Each number is 200 + 30 x the weight over its row's rms, rounded and kept within 0 to 999. Layers, rows and columns count from 0. The size before them is the row's rms in percent of the matrix's.

# up: layer 3 MLP up, 640x160, rms 0.155, rows 63-76, columns 0-79
# down: layer 3 MLP down (transposed), 640x160, rms 0.119, rows 63-75, columns 0-79
# gate: layer 3 MLP gate, 640x160, rms 0.147, rows 64-76, columns 0-79
up63,107,172,198,158,231,239,197,181,182,228,225,224,148,209,135,252,205,208,217,219,173,205,193,234,234,189,207,157,188,245,179,179,209,207,205,132,158,248,208,227,224,203,215,232,191,216,167,139,148,153,176,183,253,210,229,168,140,220,202,171,201,192,204,242,208,249,223,214,174,202,175,178,217,195,200,242,174,209,197,159,194
down63,109,197,252,156,216,214,186,236,210,172,185,215,191,175,151,203,217,216,223,244,162,193,219,229,237,144,271,143,214,226,230,158,162,208,229,159,166,272,241,215,188,207,208,200,169,165,218,179,154,211,153,213,237,187,240,203,229,221,187,176,201,200,209,254,209,214,247,242,230,176,122,205,212,234,198,210,195,195,242,205,192
gate64,113,206,142,181,189,194,198,188,266,217,196,217,195,231,216,224,179,218,203,178,258,226,211,182,189,223,119,207,170,214,212,178,245,221,177,224,205,207,173,161,219,146,220,206,177,171,143,172,181,173,113,219,222,205,218,155,175,249,161,187,203,165,210,214,195,260,206,180,114,205,208,142,221,182,164,226,207,200,150,168,152
up64,092,198,195,167,187,228,248,171,186,97,181,171,215,190,282,192,205,265,204,214,242,168,192,167,232,224,233,240,236,186,267,181,228,149,198,232,180,246,186,188,163,157,195,194,209,194,204,271,177,212,169,201,217,169,169,181,194,166,162,216,208,163,200,167,188,153,224,200,170,220,214,241,165,215,198,185,205,213,208,142,223
down64,093,218,219,168,184,204,211,158,198,231,154,137,150,167,265,176,191,176,139,186,163,239,187,186,214,124,214,212,241,193,179,181,164,194,148,173,234,201,202,188,186,187,178,162,175,189,232,197,191,193,219,244,186,218,228,167,220,175,170,233,172,210,186,195,231,156,207,214,197,193,208,217,151,182,220,180,222,213,205,216,250
gate65,088,195,212,234,171,213,173,191,100,176,214,194,181,184,234,190,211,158,194,187,207,177,229,184,191,209,218,193,170,199,188,238,155,179,227,181,197,163,161,209,224,226,185,139,231,211,222,199,177,201,220,206,162,179,155,186,255,132,197,272,231,223,151,198,208,156,195,262,191,216,223,235,190,247,206,188,175,129,210,228,237
up65,086,257,196,222,165,253,252,224,187,214,219,204,163,192,238,241,204,181,233,154,232,234,175,247,187,155,216,153,186,175,190,204,260,139,203,203,226,186,171,233,195,199,187,232,271,215,236,212,198,254,198,195,213,236,171,198,181,194,194,218,205,212,192,186,186,226,177,240,198,182,220,222,162,248,202,183,166,174,227,257,207
down65,083,148,195,181,232,139,175,173,222,167,182,208,262,205,160,192,189,238,175,246,147,175,227,164,217,203,164,253,217,212,194,188,138,254,196,168,205,207,218,137,213,215,212,144,130,180,172,188,198,165,206,195,175,159,237,201,205,231,203,158,201,194,212,216,212,152,247,186,192,198,206,182,244,173,201,198,216,229,172,129,197
gate66,100,193,204,208,219,220,183,209,219,190,236,177,269,238,213,233,261,210,201,182,241,205,235,249,220,219,223,233,236,193,205,192,187,202,207,200,188,210,213,207,191,210,192,224,202,274,147,236,178,166,182,222,265,192,200,172,206,186,153,249,207,218,177,204,271,266,234,163,203,227,204,155,219,227,149,230,201,213,211,256,170
up66,105,221,202,194,188,256,212,181,149,208,177,179,185,196,252,187,206,235,195,184,243,203,156,208,130,239,219,205,184,233,184,225,232,214,293,232,271,206,196,193,253,197,211,168,177,208,178,212,201,195,197,183,159,179,217,200,202,238,229,221,229,181,201,284,208,248,205,225,171,258,203,150,231,205,206,218,190,160,217,235,212
down66,109,227,203,166,162,187,202,207,138,169,218,194,207,233,237,150,237,255,122,183,247,160,167,255,206,227,195,160,212,262,178,223,184,174,218,255,218,245,193,210,197,176,223,181,198,261,213,190,221,219,236,179,208,164,212,177,275,181,224,228,224,230,163,234,232,221,184,171,230,290,211,123,214,258,165,224,179,151,192,229,203
gate67,095,216,262,240,203,181,251,238,140,206,159,187,194,239,203,165,195,160,200,229,212,236,196,185,188,220,233,256,188,245,190,217,203,179,227,221,182,197,230,213,269,186,192,216,222,167,199,226,213,166,221,181,164,185,213,215,155,196,181,179,200,196,192,189,182,154,211,156,161,227,219,171,245,221,228,120,203,184,184,254,217
up67,089,173,201,185,196,199,149,199,226,203,213,165,229,235,194,254,199,204,235,181,204,188,166,224,188,234,211,152,253,180,172,202,192,184,231,200,199,223,222,149,186,171,158,170,183,213,262,196,268,151,212,218,240,219,185,265,233,272,195,201,136,233,157,218,240,166,193,217,201,139,219,176,234,175,162,165,213,217,209,190,210
down67,078,238,218,235,185,174,233,235,153,215,171,223,199,175,202,137,187,165,178,212,171,169,206,174,195,181,249,237,147,211,211,225,182,227,199,200,171,194,184,204,244,239,229,250,203,196,157,213,155,207,215,188,175,197,195,159,199,61,197,206,246,191,219,183,163,201,174,224,225,280,194,211,189,241,254,196,208,173,184,233,131
gate68,095,275,241,200,202,212,247,211,217,181,175,199,135,170,207,216,208,227,185,178,201,227,234,141,235,240,211,231,179,260,160,183,191,173,221,230,195,227,208,166,207,285,209,209,151,225,231,145,188,267,236,184,208,200,198,196,203,205,170,201,172,211,217,218,203,178,188,189,182,239,192,200,210,183,196,163,233,234,235,199,192
up68,083,219,159,214,167,184,216,227,235,203,189,167,204,232,242,225,236,185,167,209,232,203,227,220,198,229,215,212,207,161,191,141,186,214,171,196,216,217,253,209,190,191,158,132,229,217,195,199,238,174,171,192,191,200,175,254,217,211,141,230,245,204,206,189,165,212,218,274,253,169,239,140,239,196,170,175,212,181,159,229,207
down68,082,256,246,171,222,180,222,175,189,183,192,211,151,110,215,223,210,231,201,180,204,195,212,170,215,221,198,226,193,242,208,180,194,203,235,213,203,226,216,203,217,305,209,219,164,194,220,159,157,264,256,195,207,177,166,190,230,164,222,188,171,203,240,234,184,191,181,195,158,225,157,197,194,234,213,209,200,209,197,195,164
gate69,118,204,190,185,184,198,219,246,243,181,196,189,204,137,226,179,229,198,153,208,214,230,202,180,222,172,180,197,132,177,202,218,197,198,184,233,227,241,161,187,178,149,198,208,240,240,204,216,186,200,243,139,179,224,228,181,184,186,154,202,255,176,172,230,218,182,235,195,197,235,158,141,199,200,178,260,226,205,183,186,132
up69,124,223,172,167,231,197,187,235,217,202,204,249,186,176,220,217,219,229,171,210,197,183,185,227,238,231,203,176,177,225,172,166,199,185,143,210,138,167,143,221,141,144,230,201,294,232,224,219,217,144,224,149,273,172,171,196,183,186,159,229,182,202,192,194,152,231,240,215,155,197,222,213,200,213,188,217,204,232,225,125,190
down69,118,208,167,201,241,199,206,186,241,199,201,231,209,159,220,217,225,183,239,195,178,201,188,259,196,223,198,153,226,262,211,182,202,194,182,183,128,146,159,180,150,179,186,212,248,180,188,189,199,165,237,203,282,200,152,166,207,147,206,188,174,204,189,177,163,257,224,214,186,228,216,229,217,228,187,204,200,225,195,138,299
gate70,100,207,188,160,194,221,211,255,151,175,249,227,184,222,281,199,194,180,179,223,179,222,170,168,167,241,221,218,200,200,206,126,164,182,197,204,226,199,182,164,195,178,132,144,233,220,188,138,233,200,188,212,228,208,215,253,234,209,215,220,203,195,219,218,211,171,196,206,276,159,185,190,183,155,200,195,209,159,176,162,201
up70,109,226,168,190,195,197,234,193,205,228,220,191,205,214,210,211,158,189,234,192,154,154,206,214,153,183,197,244,212,157,225,186,194,160,292,177,203,242,241,233,185,211,193,203,224,202,201,206,212,175,224,220,274,219,227,245,239,208,182,225,182,175,188,224,226,147,205,202,233,168,213,242,171,227,212,207,232,248,234,177,230
down70,109,235,179,185,177,185,212,119,234,209,195,179,239,194,163,200,142,208,226,171,189,116,217,240,204,185,181,196,215,156,202,248,216,176,259,196,198,199,249,237,220,209,259,191,208,202,200,239,192,163,232,193,242,195,197,204,170,232,165,202,219,197,169,161,210,188,237,182,176,188,239,224,210,237,225,216,216,250,221,212,229
gate71,102,237,246,165,120,175,187,218,208,163,184,138,179,205,209,187,234,191,149,179,237,278,230,195,207,235,233,208,214,205,223,208,178,218,186,224,276,205,229,213,151,176,138,163,156,181,172,231,188,224,157,236,234,230,208,214,216,206,243,184,189,246,214,245,196,187,157,173,253,147,218,130,209,151,183,176,224,179,212,177,183
up71,095,164,202,184,211,232,130,179,232,212,175,191,200,169,238,177,177,193,214,240,246,150,152,223,228,208,203,187,174,208,214,200,189,178,205,189,220,248,160,204,160,192,242,176,223,269,208,179,200,203,196,155,161,216,239,144,194,153,207,232,214,210,180,214,204,257,239,221,164,244,181,146,225,214,184,247,199,216,189,213,195
down71,094,208,226,150,169,218,210,203,234,167,166,123,190,199,216,188,258,217,174,192,264,249,227,244,207,230,190,173,192,213,248,173,188,166,214,201,225,216,228,209,160,227,202,136,197,214,226,202,244,216,217,239,207,245,222,206,242,161,238,207,173,219,179,240,196,183,202,212,214,164,220,126,212,191,108,225,251,184,197,136,196
gate72,105,227,212,185,177,243,143,215,219,69,237,211,224,171,181,168,200,196,206,186,243,206,195,225,189,222,161,123,238,211,230,222,203,201,181,225,224,250,182,244,146,155,210,128,190,238,225,226,198,210,222,205,171,235,193,206,196,190,194,180,199,216,203,196,189,227,198,175,177,146,209,209,224,175,214,182,194,240,182,183,169
up72,102,209,225,220,185,191,190,201,194,181,175,217,236,143,188,180,238,179,210,212,220,236,231,119,190,250,232,193,174,192,148,182,195,225,171,179,254,177,171,194,180,234,222,141,209,209,192,193,197,189,177,208,178,209,198,198,195,185,166,207,195,189,248,220,203,202,244,201,216,251,163,188,219,220,216,128,188,208,157,202,213
down72,093,233,180,244,188,199,209,223,153,226,182,241,238,211,178,180,205,196,200,179,231,221,219,135,174,230,244,157,178,196,164,240,206,235,146,198,218,259,174,148,159,157,186,204,229,217,225,194,167,152,192,192,192,219,219,218,222,160,197,236,234,244,221,184,162,193,242,169,199,259,228,169,203,222,222,196,155,182,190,194,240
gate73,087,217,272,210,168,202,216,252,200,143,189,179,216,152,248,196,258,197,209,234,151,214,185,184,214,221,238,187,142,193,156,203,210,199,182,202,201,126,216,207,162,214,197,220,159,258,231,210,231,200,187,232,175,212,210,178,165,187,201,248,198,171,239,199,194,156,234,228,201,184,214,213,252,258,186,202,203,246,199,252,203
up73,082,145,225,192,211,146,199,170,176,180,192,195,197,225,231,218,181,208,182,264,196,209,240,225,218,178,270,174,179,170,204,190,171,157,158,220,195,194,245,257,215,201,246,237,195,214,225,229,196,185,195,162,226,201,147,203,182,201,191,174,176,224,206,219,116,183,147,211,197,169,253,228,218,235,244,151,191,187,214,148,232
down73,088,182,118,173,227,190,176,159,201,224,219,220,149,241,157,215,120,178,166,137,251,200,223,214,206,154,186,206,279,178,248,207,202,192,208,226,188,257,205,226,233,186,183,190,239,126,169,184,164,198,186,182,219,179,184,197,256,211,187,178,194,226,149,190,210,251,155,173,186,208,168,175,147,167,201,220,173,175,173,135,184
gate74,104,179,177,188,180,217,212,228,209,244,189,196,217,199,245,244,215,193,200,222,243,214,206,233,189,222,211,213,177,210,233,216,182,192,197,237,251,192,207,161,210,231,187,229,171,223,152,142,148,224,164,177,153,169,192,180,265,316,171,195,212,240,215,198,216,253,153,194,162,228,157,189,250,203,212,200,212,163,209,304,144
up74,124,216,227,257,299,159,205,205,126,218,228,177,253,214,166,236,166,177,191,225,201,193,204,165,231,170,139,187,265,126,227,233,207,193,151,249,196,248,201,238,196,242,213,193,182,216,172,231,211,179,209,234,196,137,194,188,269,208,178,179,181,252,210,176,160,169,204,199,171,203,229,233,235,156,184,209,178,198,181,172,198
down74,123,238,242,265,270,169,215,229,151,235,239,223,234,186,174,195,176,168,191,202,231,179,181,139,238,167,155,169,254,159,194,232,232,188,179,220,187,225,231,213,202,286,182,231,213,230,184,204,188,157,245,210,184,129,217,168,232,219,181,167,186,225,205,198,158,178,179,190,146,204,225,234,226,153,206,201,159,238,184,200,187
gate75,096,215,180,195,210,221,202,216,229,206,215,207,183,189,211,167,260,209,225,193,200,168,178,177,217,202,158,203,215,236,175,219,178,208,198,174,281,212,189,208,143,204,177,136,221,211,183,196,200,224,156,186,219,181,197,199,205,180,161,215,214,143,239,249,200,211,155,212,151,153,178,223,180,181,216,184,233,231,167,164,200
up75,093,200,143,195,228,163,234,198,187,212,212,214,215,185,130,165,186,215,215,194,174,171,182,198,157,181,152,210,186,196,203,216,232,198,180,218,151,165,150,241,234,190,204,250,196,162,219,180,207,236,223,167,192,219,171,197,200,202,206,191,220,238,218,193,174,151,147,214,212,182,189,188,185,158,216,175,214,203,154,187,236
down75,097,211,214,218,213,180,183,185,188,159,212,197,188,163,195,231,177,171,185,224,184,183,172,226,171,161,251,198,217,137,250,176,185,221,177,204,172,201,214,201,227,203,196,287,201,167,201,203,202,209,240,213,185,212,201,209,193,186,204,202,184,207,180,193,190,219,276,207,251,290,189,193,205,217,182,236,183,193,229,217,184
gate76,105,243,195,226,170,214,178,204,176,215,203,160,164,165,209,163,201,152,211,143,125,234,195,186,213,204,197,245,235,194,163,223,200,226,178,203,172,234,154,221,159,190,173,163,188,202,232,211,174,132,155,199,220,242,245,278,171,183,193,165,180,227,198,225,180,220,230,193,230,179,234,179,172,188,194,174,233,226,180,191,180
up76,096,188,205,115,196,239,259,224,247,191,203,223,195,183,231,216,177,217,214,250,214,208,215,219,177,203,197,164,192,230,230,205,224,219,183,181,206,207,222,172,197,203,212,206,131,268,135,169,189,227,168,223,188,157,222,161,238,258,241,237,184,168,205,173,243,183,183,244,160,172,160,170,232,182,175,232,183,218,208,252,175